config.toml
n_head = 2
d_mlp = 1152
rope_fraction = 0.5
qk_norm = true
attn_scale = 0.0884
extras = ["some layers without positions", "local attention windows", "shifted keys", "gated attention", "exclusive self-attention", "value residuals", "hashed n-gram embeddings", "a smear gate", "an embedding shortcut", "learned residual scales", "weighted sums over earlier layers", "capped logits"]
init = "orth"
init_std_o = 0.00582
init_std_down = 0.00274
optimizer = "muon_variant"
final_lr_fraction = 0.03
seq_len = 1024
Each number is 128 + 32 x the weight over its row's rms, rounded and kept within 0 to 255. Layers, rows and columns count from 0. Numbers have three digits each. The size before them is the row's rms in percent of the matrix's.

# layer 7 MLP down (transposed), 1152x384, rms 0.0339, rows 685-757, columns 288-383
105:135136125097200082117121163111152122116137148110146178070164118149164105165104110100118159103086080143159126090106122122073093146102088147104117123106113108131109093115140111156135106129187139141123115115161112161132131100128061152131147110099182146166164121134124102147111122086113066126
089:161122138107116127128153101084142131136111178127160119092130131174125108088199161072124105085182142183124116119127089131153121192170133201180090115126126117105161091088125143145132115128174110101088089133130127137080136171191057127087127123082111176105177144181128092149053081129151131158
089:130058102142065123188082108198096181107129136096069096121170166113110151103121167122180170153108088132050116152116110105107161052142084147121150103101105175113166131153130145133097098155097135106137137101120143167123124101141147145130115112075127138157089140134072110094121140051139166103
104:107143127087136109079104155187112168099116070131152150142052108161169169119181135107151150087162122151068111105123080091147153118179110173124124109155101142156123087141121118124165201138160093155084165138158124125108174118127114097187092080120098121153169146164217162106168132152127105176
109:166123141083145132102136130167171137137102117091152145121126074169179060149101129103162170133151125147115130087163102139104163084120153082110113126122114122108143152137155116207169088148125169087103188130099143133169115082113142128151123173067120166173070157125171088163140146061165101156
102:163213117162113112120186113158121102135137103126087135129125104203173119129102135110142151123109082100178127113086148166128112101159111166102203124158104109098110115102161173090163130120132106090134131162142202073086117081119135138053091144155138108061163109137104171119094101151174130146
112:106051153161125084138193131109115075155066098114142097142112195141123169135076151144108088073110133097125119123095135150099114138180109129148158150108081126100158155138140134122082121142196087107089097107148186081153189146130151171197153116089114102121114179129112149124138077088116109146
102:121149131065187141146177100130156146198135126118163145140168110078137159104117175103147144088121180109073129157113064143088149079137165150100102071112098122130113105102118121082182066121149139149126125149082166121105078167126099108106153142133130152062117048093108155107155133124094102172
105:137066127121124144113140173142078140125163145112166086110107150181137133149068107152144139153115154058121128158127144122108096156119096113132069154157128161149156145100136119120168107094147131111141094092153164180147127132106185065182117166177201143136189144234132061061135087171140102099
098:112121070148121048182132157110092167108165114209089134139109112126131149073145149175153097183106125133181142159116148130158108100115119119101151162129132117088115097122122152144075177164103144120107120097147127099145140099119181140118073150078113155129112110134142151117115148139157123074
093:067115123107072114089166096146134169093147110149122110171088134099129130117131199169134132122145120070076163117160187144119159140101121152084144092106114110129114116105124151137159219142096157087158197076097119188144152093098118117139128086154148146085121140093107142099112130155125168066
089:111116069201189082169076141107103123104082177136083128125191104134162107137105124160085151161107120154090125199165094154072105098164148135127073086082142132089113121114129148162097124089151120122122206113185162156103163122150131171083129108107101147148118147115127153117108120141141127125
099:156072076229197180109122168159198134053118119121151165103106174113149145100104119174127152179146183109072144135106162142130141132113161128165073105109140155099147155128146104174172140071139149128119111119152095144119119162058136152091130125042144151122080112194169122139073114126089127154
103:161092123109127181103143061093151134105109130145105107126119146122156125066038067131128127115152162162092101157132144135138101153146149132109169141116122072110121115112111156126174146107136104137138102118125069163087116169181130136137171142153090129131136207199171136089125070119136139077
102:111174114158146143207121123106106121107137156121119119143060151107127124138135108090102148140087129127122174151143102101096177150134109122088201112137170127167174144153147099130178102112186093170145078121168138119047112080120141107126108119078189128125141131142090165171160205124148127116
100:104099029077085090072112102177140161118195155134081137079119099064122141108179091187132137121103195150126127169092130102109146164173128160132093137175125163164090111142125134136146102094097152142121151146103140140137103072146199096108130172118081096142084110086110089164104164195155105167
099:143133091140149108136104089135157128107131123124106045124151204044147175145208159102150204176193111104173145113087138155136106107133133162153081163122126149102134161153190109168196146099084099198132163154074189122141100147108122119139138124128126125115111123183172155068128140066132100149
083:137086186143122111083146102179128174148114090135140104158216147087095116131095149164117118179160185161189142100141146096102119073141106117180107142132143143164124145161108132145099128222135108108078119131187103172114108173140100170130139126120171110125093177146147120106117095140078171170
101:130102135140123182037086122082071080133143113103158120125107167178151203126099168130076113173156091115113111147131107085094113134129088132124161130055091159134152099132154115163107102121141077149091103174095144102132136153136083128151118142216124119084184168112094139107194121092131103180
096:151139159083160164107082142077155087086153142097127098131224147163182139092111173108074137158099152165104084146131115138129155143130144097059146151084092132137111134144144114082103104161098168131151116141100108122137176119169107109143109158145104094118147115121126147156091139128172137091
106:175105120165132108166114126171091118194202096139154162110115132143064173152105145105094100134183072098141115089138087145174122122051133154127153150106148155165102132116156139091145090094130062138061121185103100146139127116090127137193146069100098131157106079170194136144105108062136136116
100:117161167124128148104119163134185183125118124179110101146155076107102093141138151135163141142106161196132086099116117087121090092206129179142132074180098134127115172135088191123096128105150153131113159110082149081158090104176095112158110139092069127112122084110135150163172134103134151121
093:125178115175124101098098097137115010132136107135118082129125139144153159085119178136139073129114170114137124102166098194111124151188087157180196103171132131126123115102145121116146118142109121126155130104157121090130109087158131083135157118156096155165118135139180094067094123153143063085
097:094085181101108193168124166119120119168092098074141176140133121121162111072114150153119108172142156142154109112114141158168102114116116140151171165149188108181130134113123137144146062104155084081096125115124126131145114047146104150042113119118107152161138158163089104175164151119161059180
103:143157097126079119128126131188102129151148124143077123110110119144158096119115174108095142132134153104186103097141131092154092104105095156181132096104093097182129162131085139044123116073177149169138177149123118136160159155170132158093124150122117164158180148137143139154119142130150152110
076:046130095166096130117125090136137163117185077108085049140123119145094163122164149088140124158066111178134182087107179102115086134094148109158132131156116127158140091079079123132158143107149134134094134124114137097160135134098062162172145106148104099087093144132104072107100153140103146124
100:126171137111196149168131121154102133120134071085124143161100141160176169132138115094131151075100153156103095165198081071080151126117153098089178087119155117142144137177165102105079139171108104074086106153077141173173094092151150144153170082171151131091098144116140132153123145195191137184
096:167149142103098088170131118222141136102158148016141136109135180135149083141121138110134153091121151144137132128201117124125172117115097104140172212107183088105150180130154069114108064150037103124027138039161070149163167147123060163110093151128102165095063172104110094158120145085119137162
100:128180112155109156138189145123154095153125144082147116075135078151174117093153165076094129175158056149125110076140134152124099086088160067102131130124172113086112134178111161146147089051116101116132109123158121095190178057076145083120067111113143133094089130156127137125114153181134163102
087:138062073115168157088163150175154102152159110165129136132107134111135100164103090140134163156167143122146116105072120041181130079137137151091105069112108149138123130173087134149094130149093079118126143048205077136157149133115122113122119122145100137148112100127143187131160178083130108081
107:141174156161097099079118086163117122110195107100119154173115141124152150101140175144124092130137124120138071117080093142134177108145147101172105138100155105129101163111106170207120142125146163106136133135131147101131140154144108188112155183184082089120037114124150095095069123134169079134
086:112074174127074132167174106139086142146112125154150143142181182166126133179126099139126099154144117156134062145095136074075140082139139149143131137134093201125196188064047143105146059152131084127183112127163110140076112122172114123096160149109155140110141185127123167210144116169140152113
107:096094216168173152137088104151124180143060087139087127091151174127095067201150188073057144141150163122120159159128099154170169064134151146132101127108072124136143101178140162125158136153135147153128148133134121101152127092084128142115141097107128120184133141076128078104181134128128154161
071:095135111123164113103134158122133125175118096168126119116109124119118130141088153156107127113097133155146133088116146085143103106142109163209132190107123128130099167111111143113228164145150111120151137140122116176128123074105122132106138124129151122149166121145165088153120144139110116175
095:156159119100119149175153144047127069139115151141180140111143147185148134089084135139139125179117151122105117124130164097162166110154131085072163161120154148133106146151132105108146130168147165102179159090095116113164099136146171121135145144084124138111122154115169117107088190085132192161
114:157088107102165106129139140085062122131143153106118168179098159127137156105154115100135125121168122144098147152184091091174125106103189097090168129100169155149163074138124198135071201166075099167104127098141126185210100094126117178130199112138117100096124146140065070105100122131146096130
118:110208147158163109165153109127125108137118126118128190122128146109125128151123099172113160107134121063146148197118156150161138074151122061160171179090102084181111125115117106159115163112111142086084119104163140164123095120089096166184166102091128181136189074101106073180066141125120116093
096:141148127064166147184171148112056115173117125101113104155166135159156089070132177144146051116182068089083092080148163145118110085085178074117153100184096153130119149116059141150128141126163105127070104100120146116151197097130103118136150131117135070169153157156129159139092179098185171193
089:147131172122139028186145165160126146139150168114134114101139113159085094120114123088166177142098100162164127100162107095129157107125139152039146121103160156109109092145126119138106181150110113120137150101196122113176185137170121161124076160168112101141054110115096116135148173157095152185
093:167166110166124169136137132080173140099149076133097098105178090121119087180100091144146098146170113122140145126100213136178134135102122230123152111156143116142127122190107140135151145124114081178135096132127126124142155136132093116079118138106120204144162120153148163052104120101123158131
101:065085135112141161157159139083130144179183104137129129089111129128128191170144114075105146117114184155111098127134107136181165141128139136097146133181151161087111115127094139128088105125115107168166166124156148133164096141083114123159067115145054090099125165168132160067073132117185085098
102:111136188147187131116109179137180143132167094150091130123095155148152162148144169141131151135119118173163089148111200081078156109102086134122092198110071079149141140170155165185152098104079106099162101155181132099112142149136151115132076132109157129091155118151140106086107142156150083143
075:046119111130153125077131134121186084179042153140140113088090101117131203151141112106123159136114066157158129114107081127169123131115113095096152148140142086055123135108144125151105155091098148156121111100142113158109155143066144138151167131195146127095151127108163124120117095143174133135
070:087135143150129163161125127129146134113098081135184074066154126123138139165140111139143128100156117105125147139096117155132130143153187091144116119109073142095129120113137084169082113047141164131082101114122145140124113162104138072138133134143112119131158124107091157135080109123130143126
103:091071149074136110113119102110140118147128162142123108131111140088111128015136193108121130146154147122059155139165069170120119154099185105145099146135167132177141118093109044086120135133156106102128104159099166096136113124110077123119138129154166174094140159118114150174060053142101160149
107:099093149160107170131090092103130156118124132186149090129120135080118056142134127093108090142201131135104134114078165171155135153156154139109114131060107124150140157149158107075063145106077090057081157096143134100206102132144130215095079097075062107192140131093096101137088165172155170092
107:106097118139142138203100140139111184102128139186116145158106109136114084144106138162135116107151126147124102121144173151077099105140148100142155117122169093127143097139115100121123149091153087120101149166119117155099117066163122139123112158190116101152193079102096125118117166126090113137
106:165116140135114098109175114129093169091142102130191084127155091141173153131108064136122169127085125092110168128094148087176116038090091143105176148083117093111140150162120161080137135095176121130129165164155184094102084224144154116115173091134138133121096124118103082085125099183092152163
111:138120110217150118156118171084146097208141141125153165150136137171120119096119140154084147141206110102116120109155067119113143111096135182103130089127177081134047130178148082085134192133171095160099124171075104078076133141135131129090173080132125124097114171145141110135128199134109112143
098:131154099183124126197128174198183217152159159156161154150163181129130193140102081131210117153170098137187064086144130157125170156093097064200101102112120122137106144097096110166107164120133136107194133115167117115139103108131109183114098170071068140100146155120142143178106128117164082204
097:123123082150079083119154098079113141085147159150144140200131214083139115151102080098119095162108191181151147121110172182114120168114120120166105134109086128142147134089156134146162139121126094074125091131156107167152152107133073141117119163090122118094076125126088163135067177155134157143
109:135094097107127126108153106091140099132164143135154099123099160120115113085123098203119153141091155112176130155181156090110103138163117089106139149136178089141148172109104158031142045131055111073116124137084150176142141150132097028154137070122161114137087112163143174130101127074145172132
101:141097127143201117088152119117159065064138116120167120103104154121165160153118187189147180137161128116120147127109157076086163109135182136154130158067096126130118156150092106114101071152125157094179172148109140131142163141147100114140195133123159128135119089116151179183102092074165072078
103:133072198135091100138185149178067132120074150127139123118126172110129141064117115086153090105143140161113124130124067182112077167178116190099148174148128096128174089102152134161118128148163152146135148149111110093088173092132174104097132125067196114169099100151141116148111154174120143137
099:124108100137093100140050125150147163132071138125125116143136083195148118163051107116171124145158118111107118129168162103167097157184081082160100110104131133134109125096083170136084157148077084170131109092136128108126150102115128133167146154138104154104097127153146043119154155106136166152
100:156163108146119122067115169130171147128119095136064146127151119095133149107087120135093091133170197122127072117133108159130119172129161108160148178091106167099136134114136127132119115139140141100142118167123109114169111164079101147100136115173140070207122124116130117145073114087070118149
109:098138182140133149095138094108064115104135113120137108078111098123147119177106163129060118116133064164170138111137099068112103129124118141112141121122149099142167148155094124135187133162158118096150167109059177122151159097158107125151117102093082137103069121119158214140113122111093155165
095:090081093104124118091141186187106102127121172116148069129131101166130148190207128130156184112188128110171125139129106146127106146135148088130129163148084109078134163131079165130149147104104134044175132117096146141156089156148146070129070148105146119104165131188060112174105166176121158113
097:079134141151087140143152087158134105063137141141087146146120128094120146076178064105180080109155113105096163121144130150110097102073174142124122138096084113136169131104127104144084096125138126133075165178038089157170063119158142159121115167130138151074105111074146139086107149075129103104
097:201031156147108102083153133141174105130107095127136171083144117121102118118134161111084092056167146129092118139106149164137153090123134104138107131138106158118144095118118133070120123150134113194133161159073116128096154125095148099074160167074134134125144120161033088114060111092150118135
099:097127129125158068115109068175091129078130143145075069199130153138100086096185152115077153123117183061173106119075089132126099151140157121164166143166129095101111135213138102122134117119145134067121103149152168136142115087073087146072162112188129160130112106101140086134120141103105125107
096:118222146089159162136071082106160126116114091107137093187096217100172117145194127190135161149101174157096125152075143198158150114143155128111132102148176157090178122107098112142168100087137126101116104125198153140098097091185142142141170168102136136149141047148162113137134107176193155081
096:115156163139122111077080145131127136169169172146155150113110211151114167120078134144103102184117102170109135148134127167172087082099103136064124102082096177168128136156182117073065201182142118121172159198132095122107096168177105094141141137141180077154091104181106128140101123182163186101
101:150093146113112096135088137119092152131118136187103140161166113144111143083148098150161077137126156137126153127177137103160148140117115153117124062121113110104108136058180100130110139128128110118134103113169043138134121182060100102127147087167113144098134144109111158115112191094111114100
076:124134138161086134087078080138136119102111061096146088121118128106138097183146150126170122113122122105127082079119045178192137137099199081137143188125161158104121100139140117106100203093134167156085091120085103115101115085111090191155156151123127147132103117121141174118127188162147120156
107:162131145098142183164154089153152171133111105136121164159085085161130124107084125144112155063123121139104136123161099121151100116128188137107152080156125100125182161101174100124083167157134165099166145076081131144137103122161155150129128136080105194114159102154130142118086137139195113105
107:132117132128107160099132176212146155138145150125142021078112171086119128166094095169128088107167096154039157118142132079144129163123132109138136159130079157112131107122165113178171137167124160145095095131108210104086114148173101151139153160052144145159122109168144137119100095116113131153
103:158126124122127150126127118126201122120073123103070145090129154157196098131102147124096077077152075082094144095074114099167125103161164097077171138175095101175110133157088148151104039122190090086077156112128119059084160132109101084131100089152099087130098132125166182107130133179114158115
114:129166117138098121127147157094116144160147111087145115205116172181186089166113124162129075142142146104140112166130120182111151120087102125123098097153086142175150106069111097063081145095104094096145148151111158159148101090128135132124126148103120185076063145114173184072130130151108115161
107:139083141217152115141098104113178122061091062180125074110103182126150109134114163190159129098121104151190093113072078133109149155098173094136174129133140145106139134147139079120136151093141115171168142131061112110140137086139144110185116068116176165129130084085102186159110141125111111093
106:107139084094153112151154132211170176145121145089164154102125154115128150111102063103091147136116165130120124088143103094090136153107145149093134119060098139114129177128126077118106134086122097114132124113107218146098109149136109136102137168113085112158107114117094129185070125075120169172
086:149134140147161099087125152135081100152131150146089112134147171126139156214162126145154073158152185154105104110133076099037151145094115132147201155129107116102183133083097154144133114045137152124099111131147098114164143099165089172075110164160103160118079102041053107102083093143113121132
106:132130104156121167130172140175147081131125137124141106128120148107087171161124165075106153091198152111101139151060183142158138096149103103149098166077144144092083111101125119144086104108103110110101162169143125120173178185107144176138110188140147150150142128171047169109151083148109098129
# layer 7 MLP up, 1152x384, rms 0.0595, rows 686-757, columns 288-383
092:065169180179081093123185077137173152140144103085105125088110147188095178177208156134091088112132126147123147150125143155147141100144036173149157094132156099076179045128161208124121112127119194212102107181146122159118126171162179127106139130094109146145172144086118150190148093069191108050
103:166140126104072106028127152112080120120083181172154101109127131106125139092131093056103109208084060130064090208117123136166155161116083138114114164138152124106164183143195066174158082121047160103169094094151158102080127121156137105089122114116108127090128096083140105129124101081095154138
105:088105130104131103118125110152165156142143151156098184141093089159152127135119090135160145195134119120140112162202123124156133154083155134098159163082156101089213088122139108122108125168146102108119109152136133165132031148152155099141103093098075115146171058148142131096184171175165170159
109:176120138078188139091121113153126160125107112114133153153043098133183115163171145116163121163165117126076159144091076143108081144142070131133140174141116181097105154140097145054159061122057147153127130136117066143103149100072187117153152126077156115123102107149121071066150131131089087104
100:154089082105111091087190083094138051136119121126113127097124145143100140134170018153086116119146177137110134150149117083108107144129149084172199115100187134094084148178094180093147105179127162086101116119051121063093126097171109175111165157156177157224119105105163098122096107120121112140
109:108079111103033111090143129150123142127080108113090111067145122121142159157108096100138150086147106118070071149196139085172117168141125164115134124115068144093091077107154123126112109179130118130109158099161131112158110090133158146084097121136118144145160140176131166132149121048160142130
096:115081101156120102138166092152124150190095077144076133119155123115157044110155158107105118096086122134121100155104160070140138148063123191167072154142127154143122139113094162072159124168159152109089155106142158100170169070146132139130165168167136135116123105098101119130112120100190049125
097:171133127102095119155161117079134110119217137139169152136129129111146146173103069157118110107166165157134173148153171092098154106129151130093146131112102134117116099088159139104068092138111134166124150143159137120169091143127091091052113131149141120155139142152102111092189128093120074074
097:146126105147119179083106096154119124145145145114100151152102054148151083104128139096154113096159163156170113170134119061103067159160076157118162139104090108131087165104140090087087136126131069138155139127128075106161203104136086150132100135125129162151161064177086073102145133116172180085
104:145114148139079133133154126086100151136078159103117144153163149131129111114136150136101127169154107085043204120167138070188115157089110120126150126128140184080141124139094113137136177147155172182193139091112115112186084148149146160180135088111190131103135122139084143118171143099114081098
091:092136170154094180125142120125105133097125145166084098184127077117119113131133108133133057060176087145095057130061116042129149081109099153075132106125110135103155105148128152148167120126154071184141075124125106121189141084076134082170038129143169147111131089122133179183104124138145182147
103:147103096104136123135166115157107153134087148166155155136150138107128096138146102126103104125131104218089126170136125049120153134106086131109111140158132117105145140117128133083115158116152154153077106166179101155155143173093146101147129110120107152104103167106078185055123213140171128119
107:113074178074082116199150093106122114116119132146157090066179156077182123096125072120156204162119149098102134169186133120152161136121122134080133158127069232086098100126134159117100172105158167196129117119095147152156174071156101132136144153158063119150113137132098207091155130152130171056
093:076132166141136164093193141103131143130132104145167153162140172117110115107136076168087079089160128122080154143102162080089173068102144188194175113092091119128124159062176138133095088145096095084136151118128080125139106097165164127084117127136133076117091171141165121182114123174087094134
094:127100209110156166141124130182153167146172140114145125132118129137104144164101117135109218090141115118089093120135128101103080159131112100124089102174154131162068099102125159161161096104131118127152150138179176090220117101198083143099091097123152147126149118117121134135147095150128158160
098:134181107096083086146096080099150138129143177117156149084154154106103173187124137150126107162154171170095112039151125110102136143104137104143125147147123148179123129146153144165158142110144144118104095127170134136115155157182145138073121115102101096107114159051140141140124100155157157127
096:123163141146113126147109148165065181111181125151095122150176147192117196136127116115147152147133150094130045145189133121131123169043060116128117096119137123131136114084123100146150087135160099103144106156138159113162099105164144141149165145181191103116161115106169074110141107130165187126
102:086158142139122180169131102084101126151115092072126097100145084109126176139157132179134095149168072114181199073131151117155098139156070127185144113117152139237177155158094097149145109146120190153120105102120112153152095142149193090128098221168088118092125134146213094171154177119160126150
096:071089132115128168043164101111116150117106145055125152085196120135093139168108169128123185147123143126129150066123114144117132111099132166109173133117166129130123127053178127129181150139151156147142095108240088141150069131132135077097123123120152128081147143205146107116146119156067071093
101:108101094146127159131177115132169087153099164170203174188118166119139061172150128159133119145144148123088141168114196137098121144121126117183162152071154093121119133119122157138045129206112155116000073157157073106185186071140136173142159063150127125102113137187115157173110190124089120074
104:175183144137129131124151105099071135142152092171158109150162105110151179119082106165084098177133115104159125105117110128136079184141114179138131067132131151112111089122114092163098175164133106175150109081138140117120098075158161208205151162153067085173115096170119133082162127103089141138
094:126170136138060114075134080134125139138103097125137073176093126161169094103166162107149146136147148132157142106132130174106182110153157130121148150161143150160140139087093116090099084111146048110163177122129119160090096157143126123163142152152096151169103098070137167084101139120168170074
095:145155153121172108106041147140142131164156087116161161117156143166142146190117119115132089167155181152076150128157075132136127138112120123138153170113090130145121085156189141121140098139108140200141161152154169160161162132133179072136115105111160124107198128138135145091145159134127110104
100:089105109178145080086173119095091164153174141167102094079091153153076124117156094081151097096172073128139117117105152108099132092171110142091133151147117106097141146142109134115087169095138080102077134131064086138117165130144113182121109194193151157094175124078051128173124095133085161150
092:171147144143140079077134151108130160094145133137139170138117113108153124101111118071123133168094116161163102109082149124156101140114038244064074146169120143130133146163108140108151160127152156132071090182189088115074119136142154132100137174136178137096097103124092156125156112116084140120
103:201107103113133173164143162117184167100140118157098110084086162172119113171109120143155122160124118139174138078187185125162116124088146151165141141152168162162177115118132088155122161033146121131147127100144126035090084166123098137165144165080089215144083127088166146080153153139088107185
094:155066149175108095099127155126107079127168135164153147070115110072114114142097108143161161135131096115150137145147115148122159109143109130134158151129114136141128111080169103135100138107166111106157144151137101148150183062142098103119160111137067182168131130049106131075130105154114195167
101:064108096098088118136128063134161020174115155147154124143113122097127107123153111120144194109136078144060123118105121112087082131122204145095102195156163081172126116139109112140114122155137140153083143152131084116134148147096116114063151117095083166158119170107122112115152080160111108173
098:152196118169120186147112081145128128101135165143094122136140140091127109176162166093148139116154157135168105176121149119132101116173147101104162136125123105169145092165132148143109085162154097119109150135124132121110135127133114109116156185101117177144153082118157133120138110120149117103
112:167099181129156140091102051163119126114139107149121137133143118123157119114148115224135086126107171151134118172152113113121113118115132135136117094113146200144166029116192164124138089115075150175110114123129151154120117139080151123127126099099146113136146156129161088161168099079080173144
093:160116181144163132165151110122133099116142122087160133090144144118119087145163135092125128125128135153164129120173177072132159073169151137131140152130088094149153182157136126128149100125135108125164097154159134172073109105130137155068113171109166121125200125105148115119163143126096160124
103:132158110142172156116099143117047193071129090103138116140100137112091075073160166165112110189152139157147155143155122154132127043198100116170133123145123156139118148051149120192133052163100134130137129148164214128110145139109110149133137155148169142147142156127148142168132126135156143091
084:134163149148179143118121113131132102156076141116151104146110119116162144094117119120124101137093137125111146109118167138161120135115136164087108167066097103107154130103064180135080186094166152107183177096145052150090090163179150106133107138154194184143106093105105099090177107088112121140
098:129150176192095133070188117068119113156091084091098174128098135162114098075136115135094132105067174140141099143077190110137098084160120168164104089124176086192111148094127115075102121133100112058142124137110136145195125145126102089122103135090086126163120121168144088107153123089132148072
110:170142110073152125125110140161096135126130123083151175123167142084132150132155144217048053085112132204117116141103172141194140078093140152077083094104153089141095140177105162132133109086161115114075098151153164175181135153170094152131108119155153175111124151133132155159079083102057079147
120:150102156110154091089094133159146150067091123120159130131133073116158094166121084077167139098122109107113098181173125090090143131107061175119118200079088108103164148139121131141096098155095099130128175139177135192119119105127125078130117142116099137133120103140143153141096165152148103108
097:138121119097130113139149057131095140164135157107108128155116126145138094120097080212129157117103107134147132157117162082153198122144139101131151134108148160152188102134123133143113138112052115141126126130162107151038063101099141105148136074146126167107171125174111136189142159096171138064
092:080130141118134096136090113075119146179136129105111165099066107131153135138118091141140110127103125084151129129208136165132065170153133196140126123112102128085141122141132121132100126106136100150099154132117156140131105148148071152152156113160176134158210091091077106097144100187174089150
087:118120111109121127090099140178125144199119107178073149150160115121114103130130128146105095135097103107222151082138096117132071144133156145117180111122157088114170139186148134097062154134112151133130090091075098101121150090111109161114185108166145074167139112150095175128162158118172151129
098:141124159158169181135109178141105101072141104170176064079181122193116138127117133112111123103123118057095151119152138151166157122037154121142141127136115162045201107123116152113186159135109131176081214188087100110100189154058182152128126095134137158089166124115107081155090102116098179066
103:151243101108098172097103120119155141103070125127137106180134129122115146103142127104145092172187123173167126136104132117164117091193098159094132107131072071226124116190130157133167122106141141118094142120099183080125094105133183103185165110144130101144168138171120167093084156134089123142
084:167186118115089096126085107140124143132115106122141117123131127105132128133108121172086120166199082138132098138097091129151140127133138145146122110170103112121091082090083102121126103116113102104149148166134127149148153105129113108097120184192076156134102121144132158113114146102119106142
077:131199100136099069140110113115136117135158152136098093156115167113159176081176124086044151156105154130167145094154104151130069150154096200156121135124098106092128031132101136126096116128099126113121147106127168096136148092170165094161119172130059138098098126101119125168133068126131081122
102:127134100152144098140064153128125048119110144121136109172123136136071169180146151158096157137111098081131085170186125090150085167164127132189150118140139135148137089076150119180145130091131096119116076136147118144206061172056076173100116178148092103177225150117114200133124138061090082105
100:169094048130132150099110084095156148158089135164138077152134099114152133066165140097136085120171092106167142122097162134140143095068161106097101134111119134182187132160164087138105135120132200084153154111113144169163098168109060073116140145161116185110094155168141089109158107084105122148
101:132127166122062090167080120094100083092123119191135161094152043091150130157099138062111135076149133176142084131117173151094175110152107113159139080124124090101101131157085119110073176120095110143107155139139083103059129099182184093149156125137127136122106156086128148156099118123114116104
104:089096114125102125129146131131119045160158118162187127074103122110112120105114119115149138105140101084033141148156135114114116105179110122193133172169136108132102126132096153089131106149072174153156150121150117172138110104129107094114146124102137170133126143099136094133121238142137084109
106:179105120128149115012144115175147151124163140111202143091106127137124160157164150065146118128177177123115092111148160084123147124085093165068099153109123124181116093121147144026063077080101150158153123144119044084142081099090104143079146125054108123144181108095089112134144135127078093050
098:170137109204118090089123094119110097169116146132112128161117161106119197254131160166166162115197104125129054089125112142091089169113108169169040194135146146104155093103123106176131134166116137122147158188146105149140101111160140120157099159089135154089082147129155151045159158146170107152
100:134097170165170101156162080071087088129110077188133146139138102139095167089184141166096086157122089057103114118135107155147065111115117150115121106113102178148202128137149119125142114099134132127093144135144124127084193107082116154093104111121081096147142148138083138091194066137193179168
102:121069140128169164151077049106116065106136119170087135127097117142134182130131141140168198192155123082165107172113116079113120109098149141121113206131056200146181182080091158096105177137148081132141170145071163127072101117121136143148179116107112165134161144121164163084072125119139131103
102:152093109124070110128135147189077154109158098106171098146052133142137126151097122113141122127144094137148177119104108180069124129152019145154124174063159127105089081105126111116187140159174051131177186094181116141116073070096132099064166153145127145142169135171158142086117118083127134047
105:156140193090140113117067112075196127083191094143101080150090117091086144086095124140158118159119161120089137184121068137078143157130092102122148123147095136087221158111118130136097154208143180142128107137121063102144111098137124117188155198138112132050167187133116098147084112139148133153
097:133147125144083150116107192116078088114178137160100148121034152052087056145119049090121122081134089099080158130058081135171109105082106081139079075169124135111145127072127180139151162093065101126173129117184108123144082129130134086096131114149115120098153135153107100220134102132148142137
099:102172132217113136109120103163118118099135182163110195110163055117067101075115117069086122100165126174159162118187080144099093133114088107153139062090130110128109105130144175119157099126169109123113175107165125086163120119093102145097158108116134123116130120127068146173099191128203153153
110:162091169156189101148120090141177144114102094115175130176133085164103129149152141118093102117177105110091107133123102119133115149149104174164171195133184124120139173161102161133183136130166096099112108077094166117143106095105151160148170165171112104171075126118122125148128153087161121124
096:123140152105140096107172143152081147158104099162144113105085164099061105094174092122156102074086124130117130126097106127125125173124147123127117191083146102117124135119187148150138122170131127208081084163154156119144120140154123162192134149116105123095155164177146055080138093132093169130
095:099135049127142159056137126156099118171128152170149096122106109091137150117106159051053166110130161067170096149140071114118142154125151131130191171082123149101178089153110135192125108129140108154093087153176064061135152078154132096109105113160160140104142095135056164165120131118166164083
095:138128076167077123152160212168106100183122162126083112134106105102048129117176109074084103122102110095159148133140069148176115098128153144122137108151135180065126148080081099118172101104126061150065195105163156170194146117105131103093092136152165153137112149079124173122151126173154149143
099:116142132120148193167139142109177131095176145143150128161140104158108150220170083108126173162086129086110104097162136061140125128157171108100137146148152106222109099117081164099136161116122110109070149111102183166110121134096159102063090098133169101180137183120110144140137155114142103103
093:145114159082140136117128057134126175121134115155131216129142045153170153125112105143094110108098097118080106167160144074174120084092126162168097120104104093131114155151106113167102164134140139133101098124112094130206121175153095083136160101146087085123120211152146118136174087176131130068
099:130149127145131091143161103116144111085124123147113143110122104124109178140093102143099161142085082139117191126131114155131108144114144121114049074098128147098102141127106136171115108150107090145112117103125153134129096193115091108165077149137130110091169169142154109121109137152087138086
100:119160108128139179135120137141156092145086155101147109149104123127168184152113092106081144137082105126117117155124146089158161115113140111105208162087114111178107183074104158125108115056150110072157147159103150194124096133094119151121138136156119082115124150113171120133137087097167115099
090:118111133083124175134145074090205088118114122194101123149176117176145215093157134126104103154103108102185120122159136158122116118156083153148067182165102122131101104185100106207117116134178114089111195158155162117133162154131157097150136121141066075074110145129113136176137057149112180132
106:139128091149115089116114172188112176148132155142120117184132102114156094190154086098172090116121075134142153176133106102162159143096120101091114147112042083101089135111130133058155140062114053081100100151103123146134115142115141165152089169130179159109156157133113153078128084135166127179
100:122105078134073138101147129130083162090158126119124108134147144162144122114151109070068063079140118162186107145117099130165201137122121104124174079094127131202087126109153215103150178162106075149179124109127121127172147148108162187234092129085115121146127096116121190148094136135099154092
104:142101097126101097077128045157063080112084133113066072149084135141138167164170114084142166146132147143130230104105118140099145171086101118152106098076080132116089112137145144133167108122134155113108090129150106178149093074128067108121097111085144190125142111100132161136135101142154139121
115:104105174168163097125178153145065122141157119099155108130129103105152137154134052118094123077137111134077090191171149151143155146185082150123162163122115149106104136148091078137103138166130109131138147110130124119092121155159183155086134181114122134165160061096167145130156147108199074101
103:103129095115154130126122129089124135160126140121119175113193135165112156116111128089068174096140175113200138176210114151111150121136157182176095169134124105176118153095150163173120148117125194143115129126098104102153076098126119080152152119111156124150160097099069054139098073131156127114
105:086105152116137122134154134115093139123064030155142108151098153180006191115110103139154088137191139141149158089133136148148155150144166144128100109091101182126098156123081144129148094101171097132089126172089174193171112133210126112171124076088129085153130189166149097127067105143096115132
088:097105138095178100108098106112095105129108119124118146077079136152162145095168041166066154140127144103141143177072135133132125161060142160108165102074147142185145102134108129138162105129108136171134201118128156114116110106075130117119139132146127130140115124132141176156094113138140101159
093:145122181119115144147139143166186159125118140147110156089093092108133123108141143215068112078172164131124131116119081169148148131161105126126158112145082095113143099132195108165166177084089150131089127069153170137130147137137100079109183121171152160129210115171124083110155206128157072104